Weights of a small transformer language model.
Size: 10 layers, width 192, 6 heads of 32, vocabulary 4096.
Architecture: untied embeddings, local attention windows.
Training: a variant of Muon for these matrices, 135M tokens.
Each number is 128 + 32 x the weight over its row's rms, rounded and kept within 0 to 255. Layers, rows and columns count from 0. Numbers have three digits each. The size before them is the row's rms in percent of the matrix's.

# layer 3 MLP up, 768x192, rms 0.206, rows 243-279, columns 0-191
107:107171167150156143140196165105156102126103103126106099126136152133081137151128128154149111105077156225101183129193135133126124113090077153105093128121174168123143106130134105099088153099107094114103112098131113055098141098102163159162114133150149076179115117027130101139063130093114100128119147121077161086094144152146113134090193140179104138148131053151128097114117134200120152092157152092103143214111158102115132156145137136098160108165149098116161091157119137099173163161138114176125125102196148074160148135146101080083132134058179150130084078107116158161149087142140094173
094:200155119135138088109196130091115134105073177160119156138102118136120110079094106122138166103139150084154099103176113175129150111144152124121064126152098139080098168151113124221113163113105122152138149143188096105121175135099106126120048156153128131101145166141141130110123087152127105083082128104095137136101070120103096114114185104183118100150159142128106142124109139198103160108095150021124099128102084113109131091128127159187217145159156101180072138081086126147193137104176139150169125136153145110161169123130103053126151172120145105178151129103154109165118126093114092063
104:140088152112132124126139076157133208128158122088070103113121112171112120124123136185129199111106102103066113136152150160155083100151136132125089109064142157133174115115139090047142130082165101092052212160078087143080135189084124056113140148127122138140097163102173136099117161131116140149132129162129122115192108144169150095076074167059139079085173087120146103141148080164116095105158139185111078147116141133147125129139151104093071148168093126104139112143101124141124112201124088164079109146073106177160131117150114122141093125051144110127151081103072128126117118128116105115
094:169132149174121105099153151113044081126123086146087121110080110211173123133135093157174086122121096176185201080122127064149138149099151120132056121113065188148083139146111170115117145123136159146113042161114089105102152058135133154118189129136143170091112141131163119103153150149089146113137142080096114179141145092171141092167083130108130143166113088120165128131103163170145160122168101090126169124150045106183144139149100104133119130103103079145122149160115176085107090120126184123159120142106167113135180137110140109112157078106139114150077089106065099147153124154085139074
100:076139097099154108139092184115134142138161095136126096107138114162148080178108160109152097145094107106141128121090128101118135118114092139117161129111107040114192088115078152158115122169126138117161151114073158133184136241114079054091247113144102146162107209114149061161130174118138104126131150148142163103140146092158126119126143134114087050157155133136118126136083140152171178117106100131147127148181116126108131159179111107158135168156080098150151141070115106184105121138161149127144081106170170110074140111077066159145168166134157099110125155141167124103115144164104124172
089:159141176119147152090155137080104064127149169145070105187137126086081192100066154169133147090125101080131146127077140128184056190089123128114061143133114112173057140098182112097116145121131139137132159098110122117142188124185125116094137126119101126059167148115129178151120130084157128194116159151100162080148087105150093185147152153108136123128091171100145146174104164094103129129159143149083145086104172140178221141123168081115146139115158095154129163104095144199154139114070133132158074153100152180118109076131116135074110108089131120093108100159119095127152140130124090136
098:129127104130188167170032106111190120158087131103162099098117125132111120168166077129142172152084155173174140105173088112160159139118178105094114116163142188144166134117106115113149135170192088121077197129121074118161127132131170133072200169150097091133107212103096187189154128097060099151132141121070151143111106111122146126162063170152086142164125100119149119183068145098134140091173120108145121132103089146076181133150140190152092139119116114133131088160126131146125076190136136107159139117148153138116114132076143159165109132142086133119101134081186138089154143101149104111
102:144151154085089126091119081146146200141158125114140118115118110139093199099132128139133217081112079166163143169066140125084156168085110118075159155052090132135100130130112100139163158138100123109082159150138073084069104191109065097171124159107116103123092146105163144092137128138152118144128081142086104128125113099090131142111034118062164113104118116075114141144151104126149056088141141118125196070149069089155150146133123140105082130109175054134177118161127156100128136089098119126100132114172151150165083145187136139081086147118089115098168117139141114090133099130136079098
096:167121165155144071068119139127123101143096118144163099138067125120118133084139067164148211160079152140094109135097066110158175142110114127143069128120163126088118077187143143127143153134085115160148149079105181118141151146114146116145110120101099082079169127110091156138126102114118085116078205111193069124136069128138132143176076174159191116148083108129167134168095129122114144068166087123160136159144120167108128219153098151155138083131057099144120172141077130171109127144101137092174128136129128150140130139071135124105147087115082135112112203098141134191150137119105057142
096:129163126120125125171097073092205103084130115112083165143113142156107083136167086177128167159186105119137081154132171154113140127135119104114115113115081109068111088139091109156093101127138091120103077130151187123114146155151186079101150085144213144143174090155187101121151113171188138126090088114067152131101083119115160109116117102135116110155080100138098151088117139162137144141205100147140124133156106183150114153164105136136101190169135114158146137101144113177182052125101099104186101086117111138186085111183092126109115156106125119131153096098036106161135170165092147182
097:120143125121150111171050172090098111109126079155108193125080071090130145176108132134132131149113136128105098112108142114149091152180158136077124059115105118099100176109109105076064105041218130135079123140124131149137132096195151120094186129120127132114136120100119132079123140165124104186181104112147125116174143129106103141111149133129144136128103115109142113156126150148104133110110177159143129172185132147111154168148088041099109136180137065147148139126101103091111134132150112177180139131170082177130118137115079073051098158153135197132154145101108031161096166092084112132
100:147100121081104112157127152096131127158151152200083139123123115122132119146130139099119091041160099212140057116140159149097167156113120137148152099085103089103114157197121130136092175105174068102102132129068134090187128154118141157120174116150187149134141128142112093102083134175079165098126119110139158104122100156119098167153107169086186107122097132095102089129095119171069123174133056139112100105114113129174121128107147065080151166082090157121158130076141086160155110120168107129147166150133135172177123171113096101112120069143131048108080085104169122068138082147125087178
095:177150145110071116132079126125126113115152092088147110154131199130139141149142152142182163139100123145142094131138194100155140174104130136133144133072140152137142104146110151075126100152154105178119135119176126063111088137123092177112161096105147116067097107131160111118129157121130121153128172254140096097143126095137095168131138105114079111157119104145174082098124141094168204140130080133167103155073125142167155127109115141131138120108204149161120110121061173065150186139076125146167129148082098156133137120124144141105175107068175201134140133131189104071150114210181074129
097:161140193177127087089154111107153120137127143124093202122121107125159111086156108122145131189117099088161089062119138176181097132149130092113123102122132149093114125144123169074174163118161090131070085138112141175094095149134196128137103156094187135149106127162082143094133111133176179181117145155056140105159059151078061177110114158112144074088111145079101104143093087088119150167057108144134117066172147152141149110149162160114133144129163069153122161067156126089057159119168163110123139159160148113101085126105146113161122097096175116120139129114181103159099089136088101162
108:120103066126153103169119133122127170108157145142069126132155109143158122113111143091145100140163137162118080117102109115130078125119134103154150162154150150135069151145143129092114159100110188119132131133128085145035066074192133057106131133095105123136049153148136156116088079087149158109046133128195126095174178122138139158147151080184112136119153157168129133130166146120116156122118091253167159122069149104200161148104142126121147112150168138149119152173080113125116142067146133128132082143136105096183122098119096137171136169121110111144089136070163083136117048090099124141
104:155120117124141099121123116163109080117210085174168150108066124215124128103156102158161138096120143097145203094157107086121153082141166113031151092141092140075132156089138155118122122151126074109143115093042075129146114113120084093137119126110149120105126140095102104144141178128098175090124091132070169119105031058175146152136119089087134125137143135107105172129119064129137107108131086111050108122148122158128138171094138168110115111102167136162177080116063114141100147112141151156116146163136170157097106122056145173139112109110092147134105119107171123152098136139070151178
111:090125154116198155166150139090095105095171102145143122142107119091079131162149149148164131081159107082152127110110133159127110156121093148116136122143174074105120168145102143112121169141177140107112094136163090078131133132178059135092151060143102111172169089152104095141142180121191127110075135094134175149206126126139139154108109104138168150156133125171107128119118114151187161081059095130098182170108120186133133134119112126085135165106102115098108056093148145147179139115126061094202139064121117122110095148136094144162160202109125156151106122117129134210148195123055063111
102:108054168111073131095075145128176183155120161219122099139158175238133084146118132097123093104151125164086169060159130145102104142072138156154166125097185109142145113098110184104137129082134156097123167098100144180156123178133122166161199146156129145106128163165082075089159088158072126160140115144180112083219168152129128104105135139124155102114163165172117141138113167105067134113135106100142100097156143108090117101119189134115139145144098114150144149160171126113117160136166099132089078171196150116149125141120149162134096133155140101137181094106105109081131162131126104126
097:049111083140151123169097130120136192086157106151172112124097104176133099083072072134140074107139150183111142160123075152150137125135151174105093142147133149102180082136194117100147173103132123112177185175123098098117085105117146089097147126094148185112068120156126128138158166142108155071057103108089101125147115129131100106107121141113134151157087155188106174184169108084176145114211158109155121112194119151106174096115106112110123129150051127120114087127182101150074159115173187155138128171159161181116118137129131167133110117205168124173114122070134107107149101137118119113
091:132100112117076125103079152133145105134184121121151090063186150202178153098136117116143118154137108183189159172126140125106104167132133130120138117088168120085109113127113097128093125108076097121189095133124067124167099120160136111171135117098207122158061133128120095106159133122081107133080132151116152108141180163165117099161154107152139120105064096160138070149150065198147174072162100105096150126127146153127091207119118117123199116098099115119169190165135167076109139131110155123176113158121175175079136152128166150099087129103129074127081111071180116086184157123149146155
101:087114206149188222154166151085123119129083174109148107139105091159188141133108136079132087164136112050158081060055165157096143164142109113077114150136174138122174134143154145100089135120170110099150081147118101153098124109134108157086105102147187120122124091127117138074092150144130214141123155130118130111111106139134093142125110147121117079087107160188118124117094124141180122149161112086099156118147124155138181136131132178092110162138127076118145119071175119136095150147178162134110164058172136124115109064158154106169132072106190142103109126101211159151085125145157150104
088:166151119139177108124099090081142165064140147110131069132156114119103132078208076152175139163105105175122129163111154127137144092129137122118125129134151110155150211160091154139108123158129171136184175132119181095195125154126194119133157126179129159153102169128176116127116111119144151098152087120106113120105072170143158118067170132171122165122157178116067106120106151057157122118165103188102212151129083166141146188095054145126158157164131096187153083164128105103111131132113156135113130066139100129097129131127184173167080070169150125125092157115116140140093078187143123129
104:144152102132083145138156104110154152148163146125112111124131120137140083105057195142130116148067109105174070169095159129082144068135130164124112098227100042124124108162109184157159123133113154154165098100120122091129096083092160120152162109135129080093170155154131147154154099049105142147157092184140173186166163099126076135143125170100150087143136153138090103086133132107093088102158149155193089149130076071160119150128143146138136137065076146117102107153108162080163128049106100143157157098131133106168134136108142112149152147101218087181146074117137143115097122120148141168
107:096110136112126114140048158151108088121072145173131077178137104115144129068100189148124149100121123136145081148141143188094098130130156131070119145116136145127131093105129123134146165135139132150108106167143090121062118107130142138069140073093147132105138130087112116128118087181104100098104172123184119105129115135142183133085108103059138184084235113124129127129130130105128112165133113133086146104154144147073171149107155190143124161088101201168190112173181113129134212110146088198124159151177127059112134130135168116098138182188119140129179171132107127155096166066115111086
098:089144115148128138144149059111163128195118073111137120122084152140150079145132149167128173118077135109106119122180152089131164098137085100115091154136170142093141136124115062153137203098202106125115147085074122166095156144137146125150175090158090113113115129176112119083117111139102059208091054119114109100119138139187159172086177148097189116107120163087108145179080119093124082121138181107115157117114133101172118156092108082124129189148115075161123072142143110143135050156114137119097107151130095126063138111134133150087165166143110084120059077110121090146151100120171080122
093:120163145069177229173157142095134114089106196151163119110092132086082123172147107151144126127135120115112153101131075174108125129144160129116090138113178127126078067098142137133143078114095149113088123117159101114181160179110143152070166103103142157093126159077119122100126121155141114127150147127118132142138095116157179128147170071113156159094100077146104179148186157099110152057105131049101104120144162164165195172104165128162161118152132079132134094060134093197144189161098132149127105142102143118140165098162156089138100074122132159124142204157073128079166140087158135163
093:088112171133143115157161125097101112135130133125112137165120072108133163066127118119174150143097148212102129126131110115093102187133022064115109216079140100108110146097157090145123127112095132168116133062094146151124170169117064117106113137180119086141120105136099086169162053109113133220126092186075154073132074170096160150134117114115132122144071106099168082176120128109123130101148142167127139134164136086092146109143178101088120164106135159147100144108089127104134119132080149144099109144121129070162155117124154131091106048160184086125148126159111092146114107076109109177
097:139103145175144181163137128093114135109079144169103177126067084089067128112133096084131112157089152162135129178138207142098101104148063120111137151129104102100112101179130154146137118131163191065209090132152141106094127108101146122215124111137103100152164142109065139117111118095076099109132128120122155142130119132168100060187097149137147101119154126137116149118088153172185098136152165134099072076065130130108126185135147133124117130086110089123106139159170116187124177191141147142149181107148099125118092121163101188166160151109080151101187144136139111129155189157063127191
098:138117166115160089151153129094140191139138212123086173196171149120143091154108162178141161192074093152200089110115142136170153139159126188123116198096111137143094136097095128171110131154071085144149105119120156104173102124149180186109124120116089143124146066109124147176138133121204134162126154131119115171113076116078163133117144137142128131131027140139172131178186058107101079150105104110110207137087128154160163121110171115131097136145119090149115140155113113087152163088103179124138101123111101113158044099160139134071102140179142110165122126087105118095117129135132141124
094:127168098090144032146176168146048174183146178140185176160118117055102135124066142111136151152138124119124097125122153135102173070164178115128122149140110156139178193146137118127091120147194094142129100139060115100127138179167083154134142148091136148162158161111114150143127170094147079122126085175141144073111085099133091104135166106143110073192136111181146149124122118127130106124128146138118136123094143168145162099080080103150167112088085065188081111074125125112176108142149178150148121098088090183074134083123139158070124129104094170099126167105123119171135151156110128095
089:180093117146141133125108151130157155139121076157093073128071132150114149123122154148114103117159096121159134114027105110100119142189108119112112086077144193113206138057147096080073066127121118127122139114172135147097168149127140110070147182166120127145171142132076126191119134119199170135169092120143112068187117104160123114124128126130073163153155121147148162090111160152128169139108127117150120131120102164128120203105083150134113201123135182090120116179159114083178106163142123090151104156170132085075126115137193185078175104104130153149074116132115109156076144121121165080
115:087133157121116084132169149121134190162130174175145114070175176124120108115167114144203101146175084104148157126153154146076083048120169157079131136149180091146109157133181146108148115115121173099149149156181139144135127147128122195147103098123157125142080184124125122199153082103072126125114162176140091069183119148147121125145097155201093123087111175186121162105115106148105159131110127138150155175167087144093210107144133121146093150113097087173143177108126144167088106122183106140104195156145146115118082102055187147158107109127162080148136133109105167121143138095160117136
105:116111129117153124092090019168153152143089144089131176163161095089120120118115082105156164067102134151129139107107161100147103104114141113074158163142103080117093122121159105186132161125105134091118151159167072112077048197171117095175118151091122126129101123158104145149163134128079110114141141132128150139095074077108077134094116167137172091108164181185158140168145110125137093142181135117185174139109117144187189111100113123182097145150151131157151100141107187148148081172157163184111109110119138106160109176106140151163144149185169135102199099069154150168159152097120128177
110:091089162091141116089134163153158127096114112095151093125090133131179142168092131151162148182145116196148129091102104111083125060117133099076123127122175149140177123079141124140154155143084106110145170100173098168080085106129140153084152122131142091117138137147108121114115163125105109114115132117119069155122174129072097125079159154111117198093127097065102155101157109147121094156153140055078102122153169183188151195132124148116125090179149098070132105164141107185087177129083126122065122148076117136156128132176085155084041138163164161133079200114093122070101106092111140106
095:111142132126118196141134127112082113140126141103178130126172145174144097109157105083114077176131126123109143062092148084116100151111135083075154138112122158127147161055135137044105134130124168147119125159130119155141127167187074130150129145181116109109118152088135113134129105151137117148100166125158153097112109119167079119173038132109074137142072153151078076173139125122084130151136079155180094127214143190109123135111128182096063173075161109191146143086108094115090183137088141155164187158111193189162106112113118071166122110158162114120158167125067133093100141125139153132
106:163084133119148175111188115136120141116098129133157118102177180154137136063163205220112135141135122172174092149130135144117075130123154088118142120152163164067140109151084135110200107110071097063151168127135089133115169114085162115129092110112155146169144180085110078117123120092059158119126111129136098149055178159186097084126117184118168153109131094147098138185120092083152134092118086133147149153155131109101127139147116156123087121106110175116117095170133081097174191059109100088094138131162129135203110123124079120141117117164185105174160133127113118110122181114163074131
091:140115123126165152112210125206146158101157134122160163189130125176104065097113076161107143106098113113119137155113119094049144105200105155115152118156070112082128199152167182129108143148112141096140191133129132141140070101169092170118122201106134163151092086129174103144079084158139113184123102083120144156157129101095095184140162155155154123104155145123178138200150122141120151067112083118118155118081109118104108122109177131179145081073152180143090128211179147110170125095119123112164094114165129146179151105148109121117128130159145161120179183123126169132127130107175131140
# layer 3 MLP down (transposed), 768x192, rms 0.0508, rows 243-278, columns 0-191
108:107174110122142116119172111135091179126112134203121139117137135146126074152110161158117114089088067160062100136101095107150136122132139185110156121162148129098186076115156108136077122064108074116148077102210161061114152139109138122189177090119142167220082176017163124122139125090106152126076085166180073140135135082116161144138132119132072167119150138123118078134115143083108134124157187168133096080141139112132151143141114160145138130169163099157190120119138134114140178066123117151135066126119136147181074082131111148117129162102142121117102144125142165124131104136110072103
094:109144141169121128085210118110146084096117120148072146145112133179094117120130113127131128160145060141187062128156117102102169133175157113089114115172194096096153132130116121180093145169137141189108084078133107112101153177098095100119105063047144082122134125078119133150087166122112100117128145094117149172145161086114103065060146116105127105078177163149114105148056095184127202084121157119178134162110127202093144084121137165118114160117082073155145164129098123096144114101105128088123143102125127115172102161151112142113102116179123129170182184172115117133144136105089186106
105:021122117162113099139124091122149112075105119063102169104114115139166039083108089127161117177088113129148157188130131125126176087115107162142150087131131106160125144107211089103100145129182193075105174090093139118176100186126110116089103110140119084186119158159138151108076093119140114140154120124162100098112119094182156101118065177098135108090116119119151138140159085169134109061160075185157151125173161132145150086101164134137142165170124179095095181171133132096137103168148131159102179129107172131113104088110121133100102101127115132116093141123128130130153127137048066094
097:148127116103107118118157104157201157094132116148019117086152108150157100168151098158153088125107135164174122092149113159083162101096079115109140147102071154106073116143103148078138101165170077130130098148110152132100160158102150126109133190111081136132144136123100125089147119187112137138074114119142135158182100090122118105157105183112179179177115073129147155085144118099176188105120103082137147130149131128138141055163078114146183075139111068153143133206123139146145098139153157127123150101109042127101149085151123096128105169175156095149088128181075079201163145135153134111
100:088151194175135150199119109101142143126165129122195112143091141101086099109128158154090108164149152181165201133126082126085097067096147189105173121127113153092129160112048095093137137203148132141102171117097113171149205134122108137105101115184121154122165149136166111113138172111112117149146175168087151123100168118124217116179215118137147152113147101101122062138110114178197141120088174156136112141123108080084097170187103111121130075135137142104174131111107152127138109137104203122126100107130111125126084153129051129111123119150140151129133108100096122105116097115113186092
093:135160093116106080115136153123071113112120113070117117128147096112082161101114172108134173112153171122147118090100107137141101174174130118067136132112088108136107122148143065216163114144134168194150112115123065139099119124134109086106097102145180105094067154162139160123070138098188098175119147187098183135099130110097124126161165196150180075132082083151088138103104159190138164138146161100116110150126158126105175115135158179089097110124169068117125117101174143184110121121122099195177100167135114145151070150153122155153150110129081138132100153173129128124134147170102240105
099:097141124130096089199121090132183131167116128112157153169109133128108180153185096144159057098104197165164096165047132108144056103083165099122146123172152202076124112157150114142124096178119111121015144151055114196141115117137103128113103177130059151136183179137087158155086097163111158115116154084102145132118115099162119134130115148146069146135171112161180119176105151141163110152137136149153134166126158161104149145130167162135103132075139100083104060129090106119144114131145110130107124085151114186114117129124090083134156109154119171143124101097175131144115138110169182156
107:119169157116132119177146164145128110086174108068056163117135113147102124113133140118128138099148150153177101110225175106097123104136136136095183124137152079122133125137135092158095119094111121104175159182080112123124054171147055101179123165096122167176116127084107140114161121128116139166153146107105095182154099152103120093125078160145146101061103150080139196127155106128122038093068130122088173079136113124134131126197115147105126160127147133131175119111109215137191085139122175152095096124064115112154138108167154086118125193148105159117132135158147118106100165105201145111
096:119111085181138127073039144151115163100144098178129121078126137180133110206110098060073128194116127071173118083157100133144108134119098148158154165130179097141183094078089082111141105126094142099062079149107141101149141095115072109111151141182150126107114139159089127172110075132115118132059184158096112099092109115145121149168089092075114151132090147110117176111137113214165133112115128163140096105181134143142145110126087142125163135163086093126122132134117117188135075122081108107183122116128127097042068165162125133138169161063107135116122131132134099096161145107145102132
100:136083093105070154172071137141110111159169161116080128108168102166148113169123101164088120152129081136134101143061152183114125162157147135093124132126082156145164108117146136108117121119155120161096133136080098106068148111110166017120125083049172136162102107175089101156114111148145083166140099124116128195069132128105120138169126181131103145144110151136150149099128133104125183107122084084127116063163129152130119096113164167177155076166138114172139175175105076134121106133139099124124122137100089144125129070104112124100178135120174123132051122129028070193117153082120172155
101:176124114148098110146092127118147097128116089122137107114152080117094132137088100124131127178137137070129106100139140059118110181127094139110140084075142128103061166169081155132149075110124173086049093108089102064123154115172097131112094135169131159130089111118091131134187148184084088164147112083208045160127106172103205090136125087127119112131150100112138105143096086109103162153181143113159196111112133104147149160079057103136120172107166099097121129144091119076160092093150133153107156157110080163121125108141169069122097103151154167114152156125144097227106130134132097144
103:166113119084110124126120110079077182123116104129161147149175143073146129164107158162132048123161159117154092130108194155181204159127150165101078120138120112082123124138124156214084102154130073099135136088178143131085110102118121138104119099189097154113157122178140084168103153135087070095107107122099137169127146156082100127138170133133167139181080118166168165099148127151127131149124059187129157082071120113105109095069164135083126172147117135136147170086159118124124104105121085046175137180136148149145134099070183096121105183161122093119138112176154158182124104116168140120
100:131142162138121120115189176132142162112115112155062105137078117111146095130108126122176118131094159168144085164139135122122159119171121087139142134112117133199127150178130131138156146170176171100099131128087125143125076124123196130207096095091060174189103108066117106137111197188089140133130130111136207111137069186129112100119120153122130124084126089120125121131158106058142121128139111099093145128138104163090133101117115146154147157122128183109159100152117132064143094168162143152098105090153149202173086127084074123065093151137169135133203087095132115098079172095211096104
097:112146090160090116090169114164195208107101125147110154140110203141141123121123091100130165117113141125137093099217122120201128124115095113138148114081171111092145114149160075057112115062119102152137129111155181143143111147133181137034074090110041095209114148135087094114157134151121125109162143152117086178132111108131134175097096140126176096122114161110099131141105152128164104092159057182106133049120128126112126183114126149096158107088149128154121146105144133142139132075086091152159138081125088097154134114134090130178098137166146121110107120157170153124109086170147088063
106:123139136131152116101160157152121137149050091144174141151151119137096156114108157126116068154109163117078186155066180120114160218103105078106106168080125134195121097187071117158126058126140185161116131095120087166171164124180118128102185179143147159067102109139105111131113137176133092101146106121134092175088119164144193112072163102127126060105120138134140109126138137155124161111172103094159129162108094102114123182134142134126123108075091163090136117075075083125121161064150090119096138140129124192131119139105111067150109124128180146099102075148092160165107150088115076171
096:186149083125057139097118142117134120138128164137170113117111128164085156167192122130144132140117141118189124072172114155087097108117202099095130099144153163101168117025118116113089105116148092037148093116068075143164129050090106161150137123134134150139161156164071145154115138161100163090139123142119177101137049108147073178172146093175143147105102084128119164138118069103158110093150173143079071119163129119189142151118081185083118107152200140147082090124142119157130153146117081165090124129148110133104127136097144097130129078092128132132150141165151143109129143118094124187
112:109087099062128134128109112166143125148128196118194103105149136095115164120166169140089155085111102125162179121108133141127107099125200101170104109081118060136162117093194105117118155086121083133181094115178086066150113165142136149118141158128129140141106104070161174141146142098184118171088106121147053113135112132168202099162099153157138091118107108159101099145172124084056175114118129092086120201081172178152134094071120122148105117154140152163173129150138126138129081166102102133090134084159177081151129125160150182101098145074134134136163118158152125126148154088078057125
099:128125119157134103134159128080101163133080092124095140061094107169111102141093106134128157098128093103188078137166136103087178078107136098128119118140150166195161122119163189114151157108134096106147135130142121158112125194154110114139124092070086081108213190119132121158156119103121079131102088137139169082145146100160110126130117167151138144082202124113046105122168097183123108144089054165122130140075124189095140106090136095124129143164140115150073078126144097144115126091127104096124140088155073131143108092070086170074124123168177076156101159073071081160148106144097093095
098:132120186117136154100122130069159114182143163115172093129158104064175128147113117096143117144178121172104079131147159146123094151154126121149141101111181098102096142120110149189166159165095193075139141174167142103133140100133161097090151168078103109137167135136126148137160120205177082134112132120125155151144108150138070134134191150150135214157138101082136107095163225179144111056152104104134152152135102120124088136113096109103126128107057169118157072113085118094129142141124096158096115133177163064160052123123089088161161154101147083140078090141147143095146107159082143177
101:096143073119141089109089159143197145100166123147134119104115163130111197156137055102183140152115136186123089113117160077131145081127115126159175111136097156120113088162141073158094083080133154137163081177159121095147093172143105173117162076141119137116091117183109118117138182097124124068083129077083163129062131086119125146098114098123108105097130130165157154107101060122125122085126118058134151191100137148123119146123110122098115125173132057103181186158141187103121115128120067096148133212136138135155130134166085166112094147145154118120082130113154160072067079075117169143
099:104159117106185168120114072112147102132138076178126144143107118097122130130123174147118123115111068155135151141153088145150061152123152098136151168108146149150119093041120166106156142111103075108138099171121177173130096179179146122057101149131129113177126092159149113133150146132153132107170120200162101117146128128091133150137185128100179146150167130118104128104143122137160145144145078158147184188067167176139164145125154121079087180131127123135126144161105159157159103160166110208179108083156164118145080138136097168037099142161188123107056191154201127184127117094131122127
092:067080072169115141123112115109100105061100167101126085095162140133137135103150114114152132142123097182167162167154137130165182061111125127131182149157110061111149150153080159125148150103110134079121150158118121118154146149070144080136154143151154158142153192176159158110132138214132167140118100159121148166128155158131214136120144115131138146136170194127092121059184102057170116130096143127185143128141145092109104156168135108124143174091129115157142151151103124106070159104158116153050141056124141152164124107134170123097131119154115119121124143115201120105191137174123221175
100:129140153098126188061093111137121144147128097166124153110118178111166147185125070124135202115069171101169162154075155106168191166133100129229117146147140135126082088132124145129091145138127094127130106108061145149155125129170147094126131132158087138123143138179102163131184077148091227141180104139187102099104177094134097161064132142137128117160109150082076153127212135120208133170122138165136095154110135118146103088114083092129105152156153138130122052098135100127079087106103066163152124115132122131129167116093124152185162159133105144161158099160122107095121129112122098137
098:157089107067091117118084146126136179068141146165145101053119143124134144062133082156063109194140149112201178153165135138118076136125080126132095095177122113164135061133115165081097148118100131069119150182094085110091121182113074152093119156140121146085135154131091155188147186160103118140113125107120107172140146120115191092113090135142173096096136092142135091139186132067155169131186039097167190139141140116144146166111134160155163114087149149185141127091132093125090135154134098110127129117102086123133153123119141158121155173118111120119175143106172174108051127133089119159
096:141176138208132146141099142074080115120108195114090094098102102114158107129078101136154101077126111139211088126146129164136115095074144096162142119081201118148124185156076087101131178150095135139133091101018164077145118128110103142125143141158132113176136118090133132130057150142108158081141149160115139100145148124159132094143118105125137075100140139141085089173046105081135088159118184082123129137177108173098157192124139119152148167133079123171078138163087152078158144136103116096187120121174121141149099120144135131156138102137108135130126130114151096113202124154108063185
096:097154103188097088100140127088148112128156168083135067139173097118094122119102137089157108052163205111141175162163090135107150182149154115120110131085165164107148164208139173094109146141152171120160114138091134121174080147083126169130097177159130134091068127176128151125135142139181152144113214154125141153168032132067153139083193164137129134119091123109149130142166086130145141171132152087131093070095112130068133080139107137149087147115102151152119089087136101221103152116110133115113102188118102158097117118121113164109141136101099179101173141119144095124075132121157122163
096:117121108135116106152132145141120121071125103143065093155135148119117088125164106121116146116159124143158126118160150124115170078104151100102121173134107136146201152084158032089103166153150092156125122099144154182141102179128048160087136154119153080121040098069088143114150105111080163108078121140094084182148092179167184115108113121133119079134089125104163061168164184144099149143101107179076076128119199136156135097106119132107149111149127164143066066065085143120139181116110147139145115148155124127136140124193106186122095114105098107176081090117140138158132136130097097065
099:181163165140110122137130164166104148113139109114101090173130132133166131090088099147120153161069114109131130126167195113153121128168052123131119130060149089133075113214101183181134153110156154098160152169120130087141104102116128145180179111183062131141128096161136141145099171106116179096088104155137078119144197108141123130164119112118117134076130143130082126102153142082131062181163109137131058169104137147146119152102117118066157115076199133156115172167093084136125131159110137100183127125112137212108129119179079132152154047102102117104108120137147079071097079138153152123
097:084144116092090110151109110170130159095148102128110192133165103113112119092231120123139206118148078118164158167114138101151164133136135186097169126135158170125103106120128177104168159128116172125157098171153164034165169139114137110105130076118107156086091146081118112119161114136142132131113120146146061158108088121156110194170127146089102169125107177165096122159224148125074126132066140073109185175110120164107110145176155094117182101106206163165156168104131140121090131161119093137144159149089118110167119122112126152140120108152167083098067164162140103163146103120140138071
090:149110086126124146131171178168112123128136145073194136128111088105087126068112159167103087129129119108157125138122183138152174079104183123082117172187124169139154128118132175193143113116148168117096110085127086124167136122111138194128118101059150130159128100147147128088127133059105094142189097163071155085095150175121087127135110124138117095186147053131139116138122104135090049124115077136089087097074112182134175098152091069123147097091112128077117142116119136132109111111119203171095121077074081116136089128095074119109074099093126124075106153091131165076109109118092159121
096:143148060116117148172111136153115222160135114092147132132160077144080176131142194103124124121094120133156118163074150148188126135170129098151131154061120150150118083122165122067054089134083132167044142112101098123164101141098119114172127133135193148153139164148113095123091105192111107155196142130135185112150094148116100118198128093106123113153089085132151135172132061174111084130056159145092097104115170135120148121143155152116093187111133205111080103142109087120134103129084129103112080133126110108132097171097119095087106126144100136139070104070124137097134185137095163096
112:163105107116196039135108115129144120134109192130132108080152149115120119078076141101144165199199133119201125136175181177080141130132158139143182178122115087106164083169106143144158171120071103137099127151129106052105155114096169143150144155126105140144114162093105113106132173117186116125150159132090147128157123134110136166186170067179133103084180143115110160126146144148110108154122092074183135157145104170134109121112094148127132141082112169185102183141095126106135087122127145166121148109106122070190097131095161096085045167147190125161179141142131114074170115119133139101
097:113108163078110098129149105094110146134149110065173101149149128178175152168156161112132105186163140118131152153151195172081166149097148073123153099156113142149105148120125122176092101131165181146122184153045139101126108159131191101150125171136188138121127097148150112147075106089204109060118147153137157162144134070148086152111108086115143104132121147161100134137146143129120203140099117136149144041138163160139129117109077111109089147158119186144122128204108070120072137149179128136132083129144140120084192106080086116196071157177138144149164158111155112085146164144157167129
106:108169137092137076084125096173154106131091135138157140149155159082155151175102153120178128128153072161118064133150123126123155118144134152148184168133144158153130128172208159063133117145111125147140041110160159108140128129142110161080169113114118097142122088166130165141127170165141112122169039165093119093138183135165113106043188146170142136080136111142147134078177115069076120163108156101087137171092123148145135132069150117121123114133151155120109147197122098158119129139153136102189157100071078144097140137154179178105086148093121140142116156199166084103169130066179098123
097:150092141114128159137118071098185179083141195120177115120155090145147156147117132120182144142121100118109155083142166133078182131108118099117149051139134106166178051133115107104124140128077085109128119098151075115119136156132119148155148065122174144162150206112140157134123191145174138136161131129184112092092171108155068109056162189125129127103171114139081152151137137158151177141125104197140172170155112122137125156120056115118087142135185078168149172111134129145125175128114148130105157208144093103172109060138153166158151143114157138089160117113135068145150170075162153144
104:152084155091146151070178117058111155105093116197135105135138105094154132077173158171088071130096182164158117172161155116151135173175143108186172134090169168167134103074125184134101129133113107083152158110116146127139144163106133170138086148126107116118134171141130080105125091075079152114157115114146156146116198147122121139103137174102157099104134132173153111141113113102092113127136133134096161124086177077133082174160151109184100134171211112170092141131153126104170174137145079157108125156070117151163068117133109175077058144119131075084142134111138053169101108078143096108